config.toml
norm_eps = 1e-05
positions = "rope"
final_lr_fraction = 0.0
Each number is 128 + 24 x the weight over its row's rms, rounded and kept within 0 to 255. Layers, rows and columns count from 0. Numbers have three digits each. The size before them is the row's rms in percent of the matrix's.

# layer 4 MLP down (transposed), 768x192, rms 0.0488, rows 430-570, columns 144-191
112:147115124141168151120140091151121146186143197151149091147117122114111077144094148157163144125145137111106101159142126170112111142148156150129164
115:124078108101106138130101138148152109105136089166146109142133117086116066159105155166127144156134101138138142154139134116147131114086128121148118
093:123111166102135128140103130142138117137146113139154171148135131147092139108147103115132163144149131156116146160145126133115151119079125123136116
088:149162131059169143147121117123117147089148103110121137150112122124079135115204142153161157185129149127129147132139132106113127118117133163149106
089:132099137121119126129129136172132092158155118125173113111115137128111135127150111184117095140137141195107148114154132119117139139151122079134095
107:099119173168091139129179124145115117129096145148104111100148117143135094119144121141148113187126079159107101151123147129137107096106171129131128
092:112093144126119145120149134151115073134152139165143140116137150100138135125164144126133089116136123136069128139161107125162157098099115179136117
107:137127119108131168129140142133166153084098122078152173079079069128151144145161128149078124110119110094142148157156087087155142126148164138119113
106:120087123168115078158147119123132112184139069173086115141124112116138121106180099111092094114098148136181122125158145154118125128072149102135136
102:103175124151114104097114117132111096149112141126093174164091146117100090122081100178181148122159142164112121097112155171116149155117168100116115
094:127133145151150164110118106102093091142138151139173084106107101134116113139139143113091166127152071172123107123153161125137102133132127123158124
100:154115093147125158152125176143103163078129121157129110089134114105147122141132091144094121121126116113145129101136124108127098164117158116130138
092:099110090121145141108110077136097131153099129126135180127121162090135135122119155112137144135108146107149137136083154144117143161113137115149105
113:105155125158111171137120082101109109143145149126170121130119121126149133155132177086145131135127177118132144124099140117141120125154150138135125
107:102155142106112141124124162149107129137128134128103151138128139148124140100122152119095133113145200133130124159112105159100177083150126115114082
095:119145182105159110122122145132132131137135148119106150086091116137102118128127118084131092119117134149095128161130105099097148125167131168150153
100:159126153104101184153126129126132080133135149148081136137125105098132120117145112130131144142148176107140125112125138127106111158118137126139085
080:125134143108127148139124127181090065104155172155158124099155135119130110137180119129130131141105166153104129101131135152149120132109099108153084
097:089165076093131096135107119119087140136105101133175097174164117156114084077117101127086144112127129142120145130143134176159132138125093140160153
096:151125119161105127142121156130129123082115136106102165115117098114091133096131121118158149174130117097116125107092150094119146112156116110127153
101:195130094087119174096147139149153137147110113113100086154099118127089117148155144192123181156140151127161078144095112141128118116119095144158133
097:102127151130142161170092093161168124100136125100131121094138146147140123142084147147095187103098093144160156151131128129125136136117076139139088
098:167097077171113069136124102188111094138177141131129149120098102117132120115110139143147167126126108120094143128124145140142094096080109088106146
108:138145180130125146110137101139159115112098104111090128147128127116164136105101120123113144101084136129156138099113132110163169140137145110131137
100:160124157153088157103152152159125102130150151133173136101124111122133137147108139116123142144097123099067112147094153140167156129152088161094128
096:132121146110147117139081132156117155126148158152093134160110136077118112118095139106113158156108122065120119101084124142112115109090113087130098
085:121149122140134137126163140155158069129153108118115101171128137121163119085175121155127139135148118165142127120128127124086166133116083136153096
094:143093124163105164134151110089101089154160102148133102145137103104139126122106130113115127122123123165122137094104115156125112116085108163129093
103:115186112120116125151140149168126149128112101075087188153125131094155155154138081108106125132135145093164094122139143109166109135119131137153143
096:111088137138057125138114131088142114141162135132147105130097125102123159154164121129142142179105113104148096119092154150129167127149147172124107
098:128142103131141181144127116128101091099129122126126068099115147186159119082104110102110102127107130129098121119138139183148146130109121092086127
097:076123121134118116086115134144171123136071140108185125126148100172146170140119121145091157163099129111106083142132085116118104141074120159127134
103:154134140170085139120152128148123076154095143139136115167144176104120117095134133139095080123080109107121130104091155141107114090101091123121135
084:157159100116094138109155150120163080108137133126117111135119130155111110131153075128130140148120130138120153121083146170116153117119087110127127
110:113125111127102083134164118145166143089102145155120118093134136136094104138145078120142130129124153138138087150106144117158137124136126126118107
105:116163145145121092115121160135136122104100129130147099157111142126147135104113156121119147173109145112109115130111138102119125157152127117085112
095:195137143164109146138144166140142085126125101147160062126125118141131122107184087158121122111107126169096131112141124099156142128120132092150123
103:126105146154114156093110154100112130148088135164124109122119118155105134133167159161108108168112131158133139113117141106124074110140124109093137
108:098114096118112089181132084145117097133128057148121133149152126093186131099148092130152158121102114101123138118117113148116111107146146139106085
094:110151164149111093143155139146123078099118110137096103087137127141147112087167116130111161105134099146074191122146130097105095133148123138161096
086:123165162153098071114090135127094104147113132130108145135139122157141088100132141152134117194148099161133124119115160127101120137161099136142112
099:073140163119122113130089107156137127086102096152149101124121111114166129120151128132067092161129103122145129078129135139171130167171055142142109
098:113151163133135109149161115125131107162113096101139130116149127123112128136161067132113132089065167141088146100168133146144131157141143078128141
099:096114132141116150149130090130147161137111132130128081124134161138134145143148103110098109121113172127138108181094125164168114156115133153134111
103:157125130131111128158109110118145148080150165135119140147104114109135132085134150137160108174164068088150134113102139123148121129099114106168111
113:161123132147116131138127110143089095149121147150141168135100154088147162133107166082064128109099135100165108153123137123199154133138153119119143
119:125155148122096089152165111143077161163107102133070138124138111119112137125177101138117088147108136092134117105137155156096133093129146152133134
104:095149135166093146081150098136126147132129103145120147100137097130110123150140152147090139185108150097158155127133126133111078137104124090143137
089:112150141108144104126139160163114078129143124127128137114115144121127106110160160155153155121116146137073096110111111143126131117116141119164146
106:137120125081147111133165123159152103126125139149148082130112151131159113153128125129154116044112131111154143113124090127130168074121125148179137
097:114103118136095122132105135135118138144125148177169129139127135129133188111123109143136085156108103135135109051160147123109130150148152106137149
100:131097125123100131146145114124175069128133140092154128100104146134123103091107103129103114119124116116162158145123116150150128110112129126134135
096:134119111129140116160134152154108113112129101148122110120148102061133136157120154174151118118103116119150152144103145104110119104071142141135113
091:104080106103138127103148090131127123122124086104148113160162139103115088098149145150100125140104117165125080155092173134157132126140098094123131
095:130143161100151135153169157135099103161153137118124122104105105105125095114153145118098107151133102121128117102155117103113102055144097119156137
091:121091146144155133117149135171122121143106114123125147161126142134151133131183122132131125134117169145131100144134149093128123134113100136154101
087:091128132149107148137125146167077104140186104161144135125124109165116111083195131094114125131129126175106140098132099139165144138165098127184110
093:121129134135156102126122139135163103070122119112127155133092127154132108122160149119128130146141089135112141095175109095123103099107116144165117
105:179154129140137129151127136111129151074137134113111104076141153155148211065120181134121129116129108136148126123124136117076147143166142147142099
103:081136099121119082174111133159105152130152136121161190103153090160109114172127152105156164114114186102163180155111122136158109116125172131138139
104:124109144152098117151101132137131097105104156084149114176162129136118148158160148120102130122080124151111139147164078123142116141146137096134115
087:149145102160099154117135098162128110155170134121141107125107095117116098118162128124121143147105078115076137165126114172122138164112088160146123
101:114099129151150139124105139154128061099125127130100126137122078158125109132149117146113097110144120124137111087128116116117150092087114117155144
104:102124120120111114093171125129145108106146114093127117109129088143168109150101132143109123127139160138105146130166151137149153121118132142105115
110:125122130161111155114147161126127148146161092131147131148151121108116098107120077145161144098138128059126102096121110115139169166148141134118107
101:128142145155110160140158111124119121139111108130164157120174155095132119132104139153121102153169169117136125131132159144127093168129126108144102
102:091091147148161087134125152124134131160109125143115099163104156147138126136084141127147122127133102114116144104106138102100147109186135142108161
111:118144168175127147099094167149154113100126133107125134147163137107161158155108120151171134121137158103154097147143155125158102119123166100135159
104:082136126148142118155083139122133150113095131181152118145092113101102088100122121122117123112139099117136076139114122139135109128126123117134136
103:100123138127141110142107121164118105121141135129123081087114147113114119097157141135194130100092107116061143113127117146108165142140185107120109
097:131102132126142137149129104179074104170148121139102136161153110133158120120149124116123094112120123152105130100117115110144183074108122135136107
095:103111164127089148103158117111181122150122160162119131115102167104158134146112154149071110124108108103124150181123188119111144115146132161119171
097:118130117127129068139174161126138085137161091101160078129114087094109096113114154135122148135165129104112158133112156086149134102109113139183126
097:101140164132163040118139141178135089138156129158117134108178149097109142133143143124098130170153151078148065091104111142149124118166106118093114
110:135130144174050099104086168113126106116121114117112085148102118135146115164134132128147135100137114103151098144110144154112111084133140136141176
104:138163102145133116115141124175098155138096150085138151118075120104094142115148126142121177123138109117163091123140123132152125129127125143107117
093:114165105114102150074166111144121094080155125120165123124138157135147102144148147123140161133113145137096107143129097103118147106121121131137108
087:149160134165134139107150123142111084076136141150122108134142138150145153116156142115094147143187151169137096132165114147136164100131108111155137
100:149141133103151135114152107094141173147111146119128166130152114125127106154078152115153087113115126085133122107122120116092142161126119105122124
093:098129106127151103134151171161130141131151138128128138137096156131130116085122123138131204175111130158100126140121098106167136092127088117158127
095:101152115161154076137072131119087133141114147134133117135080147121104130119146085147118148129100142129145127128131183107106142146150129115105121
108:093141148130131154148144136111120116128130156120142130151107141104115122140105124113168108142121121130139086161141134119117116185144116132150149
091:100111118156108116122140109145131109118170154122145113130129151122114168113134105137109152148136109116073126117138129143113170075102155151134143
094:111117109143126087113154112136104118138121149126137138107143141141138121122137128111156108140108132137116151104104110144093131128097116132159136
099:137137161141135146136129156169092127107117146163131124142143134129158138073153161147130141125153131191130126124136119104133161155116123103140094
108:130153124180146139113157132107072153120151174111115129095140120105115124128133148121146097113116117135121092145131148156153111092128127092109115
101:171115181164109092160155140113104084147173130135130161123092156163115141120132130118124149135117157117093148137168120156113103117111110152145151
095:125150141114107057140131136147127177112177186142163134115156137093076145116172126156115159133126140124102131142185116134166097137114153100088118
100:119087105108121121125070113157119104130110147138110098113146114130131141125127118148161143153136145151155115142112133154091110168105118186136097
104:117164173124112116130099133170141108085105151164139113151148117118091150107150130114129116167081133161111114141128122173152140112078148096108134
102:149120130146134144139149118127137121092130133117141117106104159098080101132089090120109106119100133134128124103132087134139172126091120126130128
099:143129137176137139127082162131149123129145124130148101167145124097106107151123084187093168140084096134094129114173137139139131110124161129134136
103:112152131109142141090117149141107137143147152136145125101110096116189108156096156131117152120102124129163084114099113130148118092121159132134134
104:142122133138127113126106154174127133106132151084151149126153179127148099113130162112134150080137113129107126121154140127119116091113151104106139
103:161101121140109170147127102161144155126146165104104191133091118114122120141110103092107100113138133131151122139106153135094112142133170175135120
106:106144124172163091143144152112166128157130144115086146125150138123154146103140080164129139187139105111145129102153171135147126086133127124134112
089:118133135137118112168121135131085078121151099148089134127140106107096135112158125108161119127150142146127150138099152131119136123149115149147110
108:139109128113173136143143089180148153112096143121118092154099131129126144121131125135134127119163111132124131142150167123096140170147129119096117
106:093086133118107105120103128104126182098152141112119124069139129159100135133103112133178185093163125168118126088110132141084164096073118139111119
102:158129093135086094154122149132095148147085119141109142096137107141099119163132135188099136154144129131119144125139088154073061124147123104092114
097:121154160139115099128146100107153140105170154077145126098118098164082124108126109143130130137101141123127130106134166172151128075165111162096166
092:132119112104117109113135106182112126162168089128119137121115082086146114126144111187102097160096140190134116140132144163173114165105115142105113
094:100093138147136111132119148163143088137193147180098159183145122132122138109161124127150131135126136152091092102113149093164149166161092126142135
105:146116139136100121114132145125076128123123064171128096130126094119151115106143137092143092129137105108165126127097142124156113148093169133100087
108:134149188133104139130126107112111103155158101125102123132131122141127106176128101154131136144152118120168112133152115103134118160118093112138159
107:091135140152126111139105109149103140142104128135112136151122156106152109111110135120161113125085113125112072107078157137119146123139105112138136
098:082126147169144143106133157104070131155130168144119136118115073149181099139181143102112140163110128137135150143118110133118108090115164127159120
112:158160175118150149137118178106149134149094127126141149158098122089093099142146112143156120139124104110148083114143162087098128135134113126118099
108:079096113145140155149095134112162090103175117120133088126092163143157112110117134154151161142116099163108124174135147098125120152140096131132139
115:130095112127134110124111124145091087136115103106140099132077094110142184103117103147073133161114145138145130105103144124106138160154106143124101
102:114131155160135131108134128159097106137125121146093118175091111122122112122132115089109128139133122139158169108108147101142122097132140083118109
106:099110083120117119136187093115164110142109170146147125177098141165113131140113149153118122123148172148177154143138116163115123157123122171138132
094:108093116121120124149085139125115095129156147131105138148140139155132150116121145127151132123112095145088125126095118144118143089138164148141112
109:133169158149126108173134133156111105113142175129080117153100154137104115146084198138097110125077107130109145127115111113113132096097125113103159
110:145111057092192116100094105134116127172106156142113125106110102119130097114137161136094162141112129136163085123174112115119167109117118126146154
083:100164148140111160114104111163153104116118104116148121103087142146112123117168150112137126160171141091116141134089107103117155104106115126175123
111:174128099086161093094074128099138144131111112123114101176145145133113123116173165131107117132127137101120152119104075128100125139169134094057143
102:113135142152124142134151153162140138130115133121102118138160102121138130162136093140104107142102145152131172120148120089135124137085073116145120
091:100090130153108127154088111157120135152143148146122113145088158143161124129147144124143107137153101154090136166108120114120103055137125137178131
103:111128139139123152114147154160128130141171107098116130150113109115153126128137139127116140146086134069151137076117130154138166127128145101131101
106:123140094121152126115152104174151111156110155191165138133138135110107116145114168101119132090131145122132136112156133108131138093108122105110123
104:156128145115146115122174126174124152154115120118184098111138156113158107112138160103156171109116098125133133092161163109138139134147085103176135
093:084111168102147123112101135148140118066092142133091172172130146105157124108127125151161139135121149141111088131120132161119110104199140151143114
095:124119115147098159129111120137189122111150112127131115114122096112127150112191131135145106105161149173084111155114195148140156126114111127148114
109:105115104136143114112131131101151097078115118096153130135102138139158136135169091105129124120129126110125139140119141124163135104157130129110105
098:162126098115164126138127144153106133174097143121121121149117147104126113107098122106100129111060153155124105179129157116167114152103062142143155
103:166163159125091139133129121150134151124144142071180101126156126122159089186146114140087128118116128099112152153109095147110106136118116154160147
091:150112137142116090109158159151128102111163146131122125127145139173140133148189146108107167177109114089112128146134136143100105127120145134144162
090:137112151143157095125135131120132104122129105129145098142126153161119139169106125120146138149109114141129127123119148135126126190181090128178133
085:180115151120145128139116161122086111135179110125104111126150145108133106134197142134133154099131180135089130129109098108139109093106085149133127
100:134111129151117131099122093114118109094134130111126120114153104136070111146159121140134161166104194101142131131170149130111152131159127090136163
107:089122115156151090199098100134096144102110131095154139140148133122106100114141136156131169150185120099191162107144105108123131103120072114168163
096:150079132117126130160160124154136106116136125125139140128147090149128123146143127133097139166105154117107134146128116164132135112096058138082129
104:080125113155121132150144114108121100104120136116132151093120135139126109140140105129113135148175129137120100122097132140132169155119113114141108
092:173124148137137125125108138166125101126119145108158091094109115123146103145188118116111148199115119100134148121122130129118147111137132141179121
094:111131054119104103147141087134163080129140135094092154101118082110119122155156117094134135113128125129104187135148086155112165148136131151162091
104:130101169152113139145107096114116120140121145113160128114131138113097147145154141118151137136134145109130169083117156116153115154135112125113156
114:085139135129116154119094151151124128152126146146130120110106132120174108120114097165145117108128122102168113095126131186132151107126126139151108
101:090124092149141131082132130131147139148138125107157155117138131105171125155122125150185137154158090091109147125146131072107138158141119161123113
085:131132187115148112102124096157125103129138146146112086154136103107136134122179145110146164137136104161117139108179097109116112080160129145116105
095:135128125113165132158141133103141098110115144105144112122094109123166141147095126130139154130118112133141139104140158106109118084122124124177104
# layer 4 MLP up, 768x192, rms 0.207, rows 431-571, columns 144-191
113:126108112121112150123134138128159139117118116200141110146160139116105153091125163109141107143144131148062139170169134160101100139092160147152154
102:135129118132126089121113164121161142150127160133148138126123173139099148119116126112138119092184166123160163123113117112126117170181075115129185
092:126096128100145119146130183078124107101133109143116111128102096200142142141120161145138153157087106120103138136185105115122123184104119125151106
100:132119110120149111098127084171075156134123125113137109095113178122144137146102113088137146081149147143155113154161145106120081113145118107148125
105:163153110120124107103147155151125122158141150123141103129142151126184098117142152101091108059187139136148137112091145163164112127152152120120131
097:134156131151100123158136150103098106148143109110135092099140133108112129141126130120124113090115141135107182163139159127109119148128124095097107
104:110153123163150157109139122153121144107117107111139171140109094139124129136140117145141090128137134158090136122122145119158099126128148106115114
114:153096092166136130114141094138087139172157139154133113096127156105113116125163145118164142091137141130145063154155099126143086114166114146161113
100:148133098109106156106110157155086114179158167156142111139158134151098111121133090148106152132146103133094119109144155172119130125109140119124069
093:139114163123114093121139132113181120196125127147105112145139183110088121157123127137163116127113141106108114104125129155146155131149146140136107
089:160124126089126120167132148157103145122127159133121123112103144144164115127130153119083103119123128085123109107125112136131063165145174125101182
091:103136121143135118099097132106113107134095106126158113143098161085121175130105116154126182103120116099089106129169107142121102153096137146170134
110:170158089093162104151124126112141146139096129107109140102147111108146147125133198162113068121131144071087146135133135154138150130123125129119108
104:135077125129106172128145148130156130162094124118131121126096142129142103119099127174118169175113151149113091136145092125157113081113143115140120
089:150131166138146125121132111100140155137102116104171134105149121121128129109078146162128126147132088145128166135145134120092105128114118102130180
096:151139094132073117104117089149139100139129120108167068133112112109143136133119129075159168123108160129110135126102169095069142132118098118125140
096:107118130111126157126117074119113134132145117137141098106169190085146105173106166146165156150133121146134138097094145095118146121161114117107120
099:087176115087138100097131089112093124124140104175121132087190122127121135090120087112115144145136178147106145119143132128100144130130133160121126
093:135105102106117154115151134140116146108137125120083129135113097144114130143171161105115110172090094118154120155149119096119086158143145083133131
098:140083089105158113073139147126147099120113143080162156131130146170136124142140103110103120128179147120112154130132134144101117101135135137131132
098:124119148135164131109090122121126102099146135130107132110098140111101095092098154106119108126106131121154126098117123113124143136111098183123138
097:132134126149149112123152120112099110147094111141081128150090051163115136117150106143124128092114111146115151144145150143139135155141098134101188
105:139145135097167116135154089122085140127134141132132156109184163126137194125147137095086115152163082084130159138092129116093111128143128129114109
097:128095130178133166107173109089146101140113114110093139102150150102140157133128179114123163133135062108127104111112139115149108141123143196072143
093:145113109130126134153163123118158122126153171154111121126141148123129129126115133088105156137118096099108146086115077140139126154099120100112061
094:153127166127148146098150147120111126139120155136163075133125140117149106140093173122101140142156113113141121135093140116075141118101139110134110
098:111140145140149094137127084070110158134102155126119115113107147117166112132096109115092123115170111135089122044117124162131165155072127093148143
101:119144122104160151182147141148083129151111092107105163126098099114119121124095088146118120157097145157168104111130107138153083125125164086135128
093:136130123112098142128131150128170133130164143139141127169096166118106152108107125126161195100112126139117116169116145125116124132130126109116136
100:142147124102161142135112124104152134111143136118120127124180108150125118150119152154132079151133134189135158104138129145115123159103105121120097
093:130137124135157121062117177103124063169131114109165129134134126126127141170125155122131142147128089132141141196156141111115147140133118128109159
101:136106118139106149126104150138115138150120102128206131143162159149111087069131149186111130173137131157129117131111132146126111105113156108162130
098:118128108141154151101132150163183143126084145122123129106091163143129139097097101121148131158148107131156134123128091146099133120135094131142126
112:123143071131151149095138091147144137150143122130138130143213112115150100110106130092147080107119182095103131145132166101128126103122153134137096
103:166099154157133124137146131123163102165101096134096130103154161155151094143124112115122084126182108129117120163150150156119152113129145160101130
107:142113141195091122154166137095095086140098121123122092119109110149129160115150153126106149104060148096139153139124133144150162107106114128123170
100:148126120102118131155119142099098129090119183153130117123128090139139139160164118123103120158142140150075093118097166099122112113118131095118134
107:122162094151103124127170145114137170149104096139118157118156097119150095118130119137145096150118130103165122167129118157120146127133169143165123
095:121183128109148165123149138142177139076074149144103119135152117152109128158110108119135144124156119112118143097186110083130125109138126158150103
091:109124113111117106103120126121100134134124136127153108143138128130114116145121155127143109101160126127122135115105105135155090103132148117094158
102:108120125125126141121093102151111100128102109110174134102148140158171152170123138187075118208115118095151134108083107162104121123145139126118090
106:155088136131130136125126163163134094069095109116148096136117140132102151164084124111118112090110131106107107104159126163146110156140177103102129
103:158129080131135152110179122133163163083175146157155134119085092169086144141137102125108112141148172140120119125138099070144124166133165130165158
099:139105098146112148162114129105172154092112143149139080128100143114098112133165114122133093123150111118087149154157128129121109102079121143115152
110:100149117170116121121138119155099099083078099166135146146115139124103168149171142103120120142116046104129147147133117118160162146146137134119104
123:096181107110131128114123154162111170140127124143119134164123101159119130098164131127133116146125172112111111095117124124090154160156166172125199
102:156097140158111127165129081112102108075068114104136117115141113138122109139163118123123123149114130158164154119131115151079108149142114105130081
097:186092134126096158121095139096120094170136152133165135161113095125170148107109170111165152139147157122164092122140121105146143123093147152110096
101:135136123112150119132177115158134092092127149181103145130135140113138088109124115116147112107123145116104113130152063173095114058118109157123147
096:126158120127057131080127092126083127136137139181160135153134128157137171135156097099120111163122094129108172090183119123088128150113139089138134
088:113139107147129126151119138166126163127164130129125169148110111126089146116138133126147114143117124139133175173168137131109163148140116156105155
093:116087146126106181130113127122120116148125134193105155161163127116107146150120148135155090155164156115128083112125138140119128145098162155141165
086:133116089122122126140134115089125113147152122134103124104108129122185141122074088141103127154108145117127147138050105131124092111129142147077154
087:117155149139117142125132170157108176154141152129127141161136169138112112126126130099146197105168105149153146094108133097088160137115120138156135
089:115163112151162095134085124110141128122147147134135157136139143116067132146118115172179125112108124145146146168148094148126119151133184085146102
096:140113115138145140165117114115084137144096168113112143150074174110159107117135150132123145143123140076112107126139101100145106082116116146139125
091:107139146143110118144181165114154157124135104109098180143132136126148131139126150129125130157117120111138139146167144090127105124170129116115095
107:105112128136142147119128122131132120123126134140147189079146102174157141109104176129130100152092120114116146148119127138165139118135122136124079
101:118137099177117164130149104131150103096133099155170129111161099132180137119118131149145132138120130120107137155139068147121135136202128148179102
101:111114187141093106172130111111176113148128122147156126133132144134107150149132151113136106143119145140189137151151093119111123093152132106146114
092:145131120141175133086135112156113167154126151118121134147116117073148107123108146138153152132085161117102138132156144096112100134156117144118078
104:139133102080088115111098119116136135128177156162117104140119123120169148108148141148126104092114114104098163142138141133181134137116149141131126
105:152147086109117130153122111143098144101121132133154175100133113146124120109175131158134133127154139164141097086166135133100123112150142140094105
117:098137157102156147145155076100110118115087098094155133143110127121146107120124072152164169134102120136111130145129094151130132131080137134112111
097:149150059147088165111122080125134124122146129125111135111175125110097114128127106128090123112155106138142163119110130108150117103115113114164122
107:138090104109119064101144118118094137120122163135103091091091126128160126148169152128077156086141132150135164151135120150141086116106156109096134
117:101172128130146162116155113134096109128105091096118150120131108189092118138149179121130123139143138117128131098134140122095119120128151108122130
106:151147100133143160144131147080143130149123129159109136139173118095119089131184152105136056143165109135109103133129108152155125130157118136103111
103:151113118153153115112131119130150150152145119171093134126171113129107122124144127139189116161125167160144134134126149116136128139132121175136111
101:131119118111145098115112092115124157154118124110135144109132111091183117126145107113160134142123082121124163105106106113106163147147153091111138
088:094125161115104141132121118125138153131125186147089150129092139151144129163100118126149159119115081131078147134125128096076089154100166151141151
094:143133099157084086102155127118147086134175122164092125140116133131169138123114115111123112157147104088128157135107159112113128120104130111120138
096:131179141106136097090126109168132109123144110124111159086172127160097146138123140143100107167140146102143106085107104140143115105126099094108134
110:117149108147132132119100115118118159122111102117133148101137159130154137143105117132124139092134130162182117142145117162057127149131122142188119
101:129147083108131138113114131098112164126138140131113130117103116124129130070181154145134146121119102088095121148120110068135158097094132164110139
097:093145136141127128103146189131116128047117146135092119111140217132142088150129097142141153184111154116145104103130122120123132107141154166131114
091:112155142120121136150144141128067161150158128140134134125121120141095108112118147119084082128155135149145139149140155167107117077142101158094121
062:101146129149094124092134148147141125117135155144154104139090129094102158115168136125109186163134120114113123141138150156130116129138109172151119
096:176166147123153108154089121110128093120116111104117134136124141112167079093096127107092114185163098116075165147161088105104174128120156124130105
094:097127138115142143117141085136148141138103101157122152118123094137114122101150121132114103122097146113153121144108155114083123167060118145123153
109:125089126143111112114113132107144117102128107128112149127129115129132103105101146112163125130134124120132100142126097133089150161124146092098124
088:101158152130162119123114161126175155147122119145127145116109171147121157138141152165120075095159101107110112124142118180128143129149100060118145
088:127117110141103122108131113139102171125118110128109117098157100110132122118134117134159097159082107159088093144168126131105108143128114148148160
097:130124130130142101110127133144096148104157133129132106159088146146131110098177155136131127114170100132169150152129099093093170121136115106134121
106:117165120116074146132128090141115142122119170104102143110115148133137153118122108143143091153121096168116150159085128124173114096129150084115119
101:170131095119159167139162122111110100146160100128185096129133069131138145137112119138127116108110157080132130148172125149129113120137084137156126
101:124144118140093150111126125146158126101124142130147113084167150144119147128108128100104141127101140117157137109162086118127133168145132115094135
095:130151130144123128099120161154141122134135188159088124119158136150073123139125116148160135125129127119125165113118124126075138118109113143129127
100:145127125145116143097119146131161093136118103171144123112113101127122190150114116129083129136134079141130130116147121139155109126089133164124139
096:103116139110128123119140128136097171119170138126138124141121150102119145116143120161118156113123120151109140145137139091118155126133152161118152
106:149124167148156137109132131130145122089172092156134149130108161101158073137112114149135126122095112126125137156099096110129088152113120133101134
101:114160098117138144088118075121148141138134124104166126129114127139112127101115138119137161143112133098136141113106113094136136090102146134131141
102:147094093138129137093129148167115154122114120143179153143100112153135071090124148126102140124123120100108103106166111129123097079085127094117164
105:112125133133102133133157161146143114167136131125096119164126139149127141117153165133140147104160163136135143166136102096158117182132101149147127
108:113168115097117156132146137140128134133126153114098100121132145143132118171124115101153120115100130134095135155110080140137133116078120112108137
098:107123135105159120143134135092154155122147143138142150173105113121143147125118121095178161148102167101080119189122115160126144142116152159094102
109:160149126124154151107127109129137111114155120146127123092157082130153177162116164065141169116189147152110129116174131114089119159107161121086116
101:112097121120133152148183111084177111123133119124169087132114081134136146133095150114110154114110083083115083154145105127116132165110123128079148
097:115109072125110137105128166117131127149100111166141120109160094175126135091175131124146129140087169096097150127137131090158093103139126119119128
097:107152114135111129054163132154102180175153141100137168097145134148128144120136163135164127103093128131093116137133143175130103099111140150149112
092:103151152130144162113145132129134137131157101090134134146088083064157092107123139157133119137137159166138109146122148139155148173133094128094122
093:130121131102130091121127129101168155125157140106114111118082168130152087142102164134070134103124147136107135152161122126130154147137101083167154
101:131184140108156085107106124077090152126117133163131135150113103165111188113150136111124145100132092112100108118114139196090089136109139140082163
106:154074151107132091116121148123075138185127147104070178116155141166156140131147112140109150112159123090145130132130133087096118144101111107098150
110:100166158150138176156140130133077127155117119140094164124105122112124150132113117132144113172102158075132109092108105179127108117182108129144168
094:144106110127104125129135114160088147140182116120114170042144152177143094109116162118123141098101109153130180153139110123115103122125126125121146
113:129116127146177151149144121131120094065120128119085176111152103160092102139163125156126111137085114107120150091163142107095141117091172115117143
110:129106173106138154153084074114124123105148129120124060142080115168138089123118137143139120151125124150128095139104134148145106135117130174113121
115:092088125121110136174136125125105103118102099128116124116093121148171140104110135174105079130123100135119084128150107120117151159143159158137101
097:140192153138160131117118145108137153139116130149111139182125145155137106146161133141114081136156139114139111072122117086139114128154166169132097
106:145140159106141114163152137102143131128106135144075165109105141115160132158106128110122144105128130169176139125144135140103086172088151109170128
092:101134151177138172092154109103129145129132116122120147155181148121115128127112129089117126104138174137122093116138155123142140092134204114144140
105:162175166133164146190152128127086122113125122123157110134098138121100126151112123113134116120116124116135114116152136148130132092155137075082160
099:137127131130182138142165144131129142124068110114104104116123145138141130134143158114083108080144136110121111158061104142147096126093107150104131
095:125141136175119142117124068095153097131156103107109156119133165131125126134152168096103127135146143145131104165138127127129148121127152118142126
111:119094095116151136134135133133140131142156127138094154145106143143135144129162165181186126148133158126134128117103078099101132134154138148127099
100:103090084105117158127163131152131130122122112115116141096113107106157134108136120125113116157097166113133137182086134128148135123124145108141145
099:117160138119124132110154128100119146156125131139131095078136054142113148113105134117143115113094125126058098137156163151142128149152152187148163
101:135124138139138133109181121144157138141135097148128096105126126135143142178101085112114171137118117111075138111156108085096102174117139105126107
101:128162136116143131120147107139159127160131156164131146150142110097152124158099126127102179140136116153112098153133111108124118124116135120120080
097:171151122108134139116158149149134159180120117149145128123097155097166130117086145065119178140096098096160148095172102153101131116157149133126151
097:164124087154095130092128102162150134116138106159151118120145184124125112145157089116110088136137160103088097129121160142163115197102129152096108
103:168120108097149135142119183107101099113139136151109127101117177108154135121152099155083122074147127124097145099154100111105168106122151157098128
107:144147117126105159133152166171127104132162119154122113155102132126112182135083151138153139121117127126124062111139132097113163117142123121151119
108:125093112124210105131129088126113142118126134131084124139111116146133102104117119109149126103133158130072106132120131127128147158134120096085124
105:103135140079133124151124144116111109138159109094124156169145120135128129124176116098143102144115134118147201115134117138117120118104133126103106
084:124171118157101066132158119140118131105141152149153177129136182151144093186117095153125201163097110088117132136120144142129064103141155140109135
097:134187101120150139118147135144166169081138119134121097157132162162096101126129121118141098106140156154118146119133133156140149165121117167157135
097:125076141154131107141141158169117149098161090130150107152153148120069113121105144129126136109147164074109162138142116088125137091117071138115131
093:120144162155122112117151122156167122126144096109123171105074108145144163121065143118124131106147137126158143164094120162124135111157129158129125
097:106092120089125073126128139135123135128124118132127113130110172115103145107199121165105129092137131166149091136125150092110097132107142137108144
099:172142126125117151120132121132117095124172075163112134091140115094119128146140145126162109094112097154161149116126177125121129146153088106162131
106:118105115149143090174151117050100142106099163138092149095137135129136105148157139126130163189196163112102133118129092126125134149096120123132100
098:099126158088099120137106114118149143138118137137128110159157129101113131089131134148103132133104105119187144132107126132143103145107146116151098
095:104143130160098134150148122138143147116083137119147143111130146131090141108111103140121138115101132173169124124090130117141118118110115161137123
106:158132146111137100156123142094115147138134150132155177116135109169140105117124132108165120076107153153127151092135087105131084124108117169111090
112:108159119109140155136117090087144110138078134141095133113143119132143108114140167164117148172147109130118171137137078107143144108132116122136102
102:107130129125131134134123126075156140154147141165105143111153151184169113119125138135121131112115122113148116165093152112112128099127122144137075
089:152116154110099134103118073083114153161180097187076105132069108140104124096116132126094148136153118107121096129092118110135106141146121126091137
096:087145108101142169084114132116150131162173115094115157114151127181122104087101101141146126124120106104114127110058130120087109114138087127118126
108:115124105140138123123147137104153145113120120108103166122121117143113108134158134142164171090151115109148141104121117158141110134166140134102124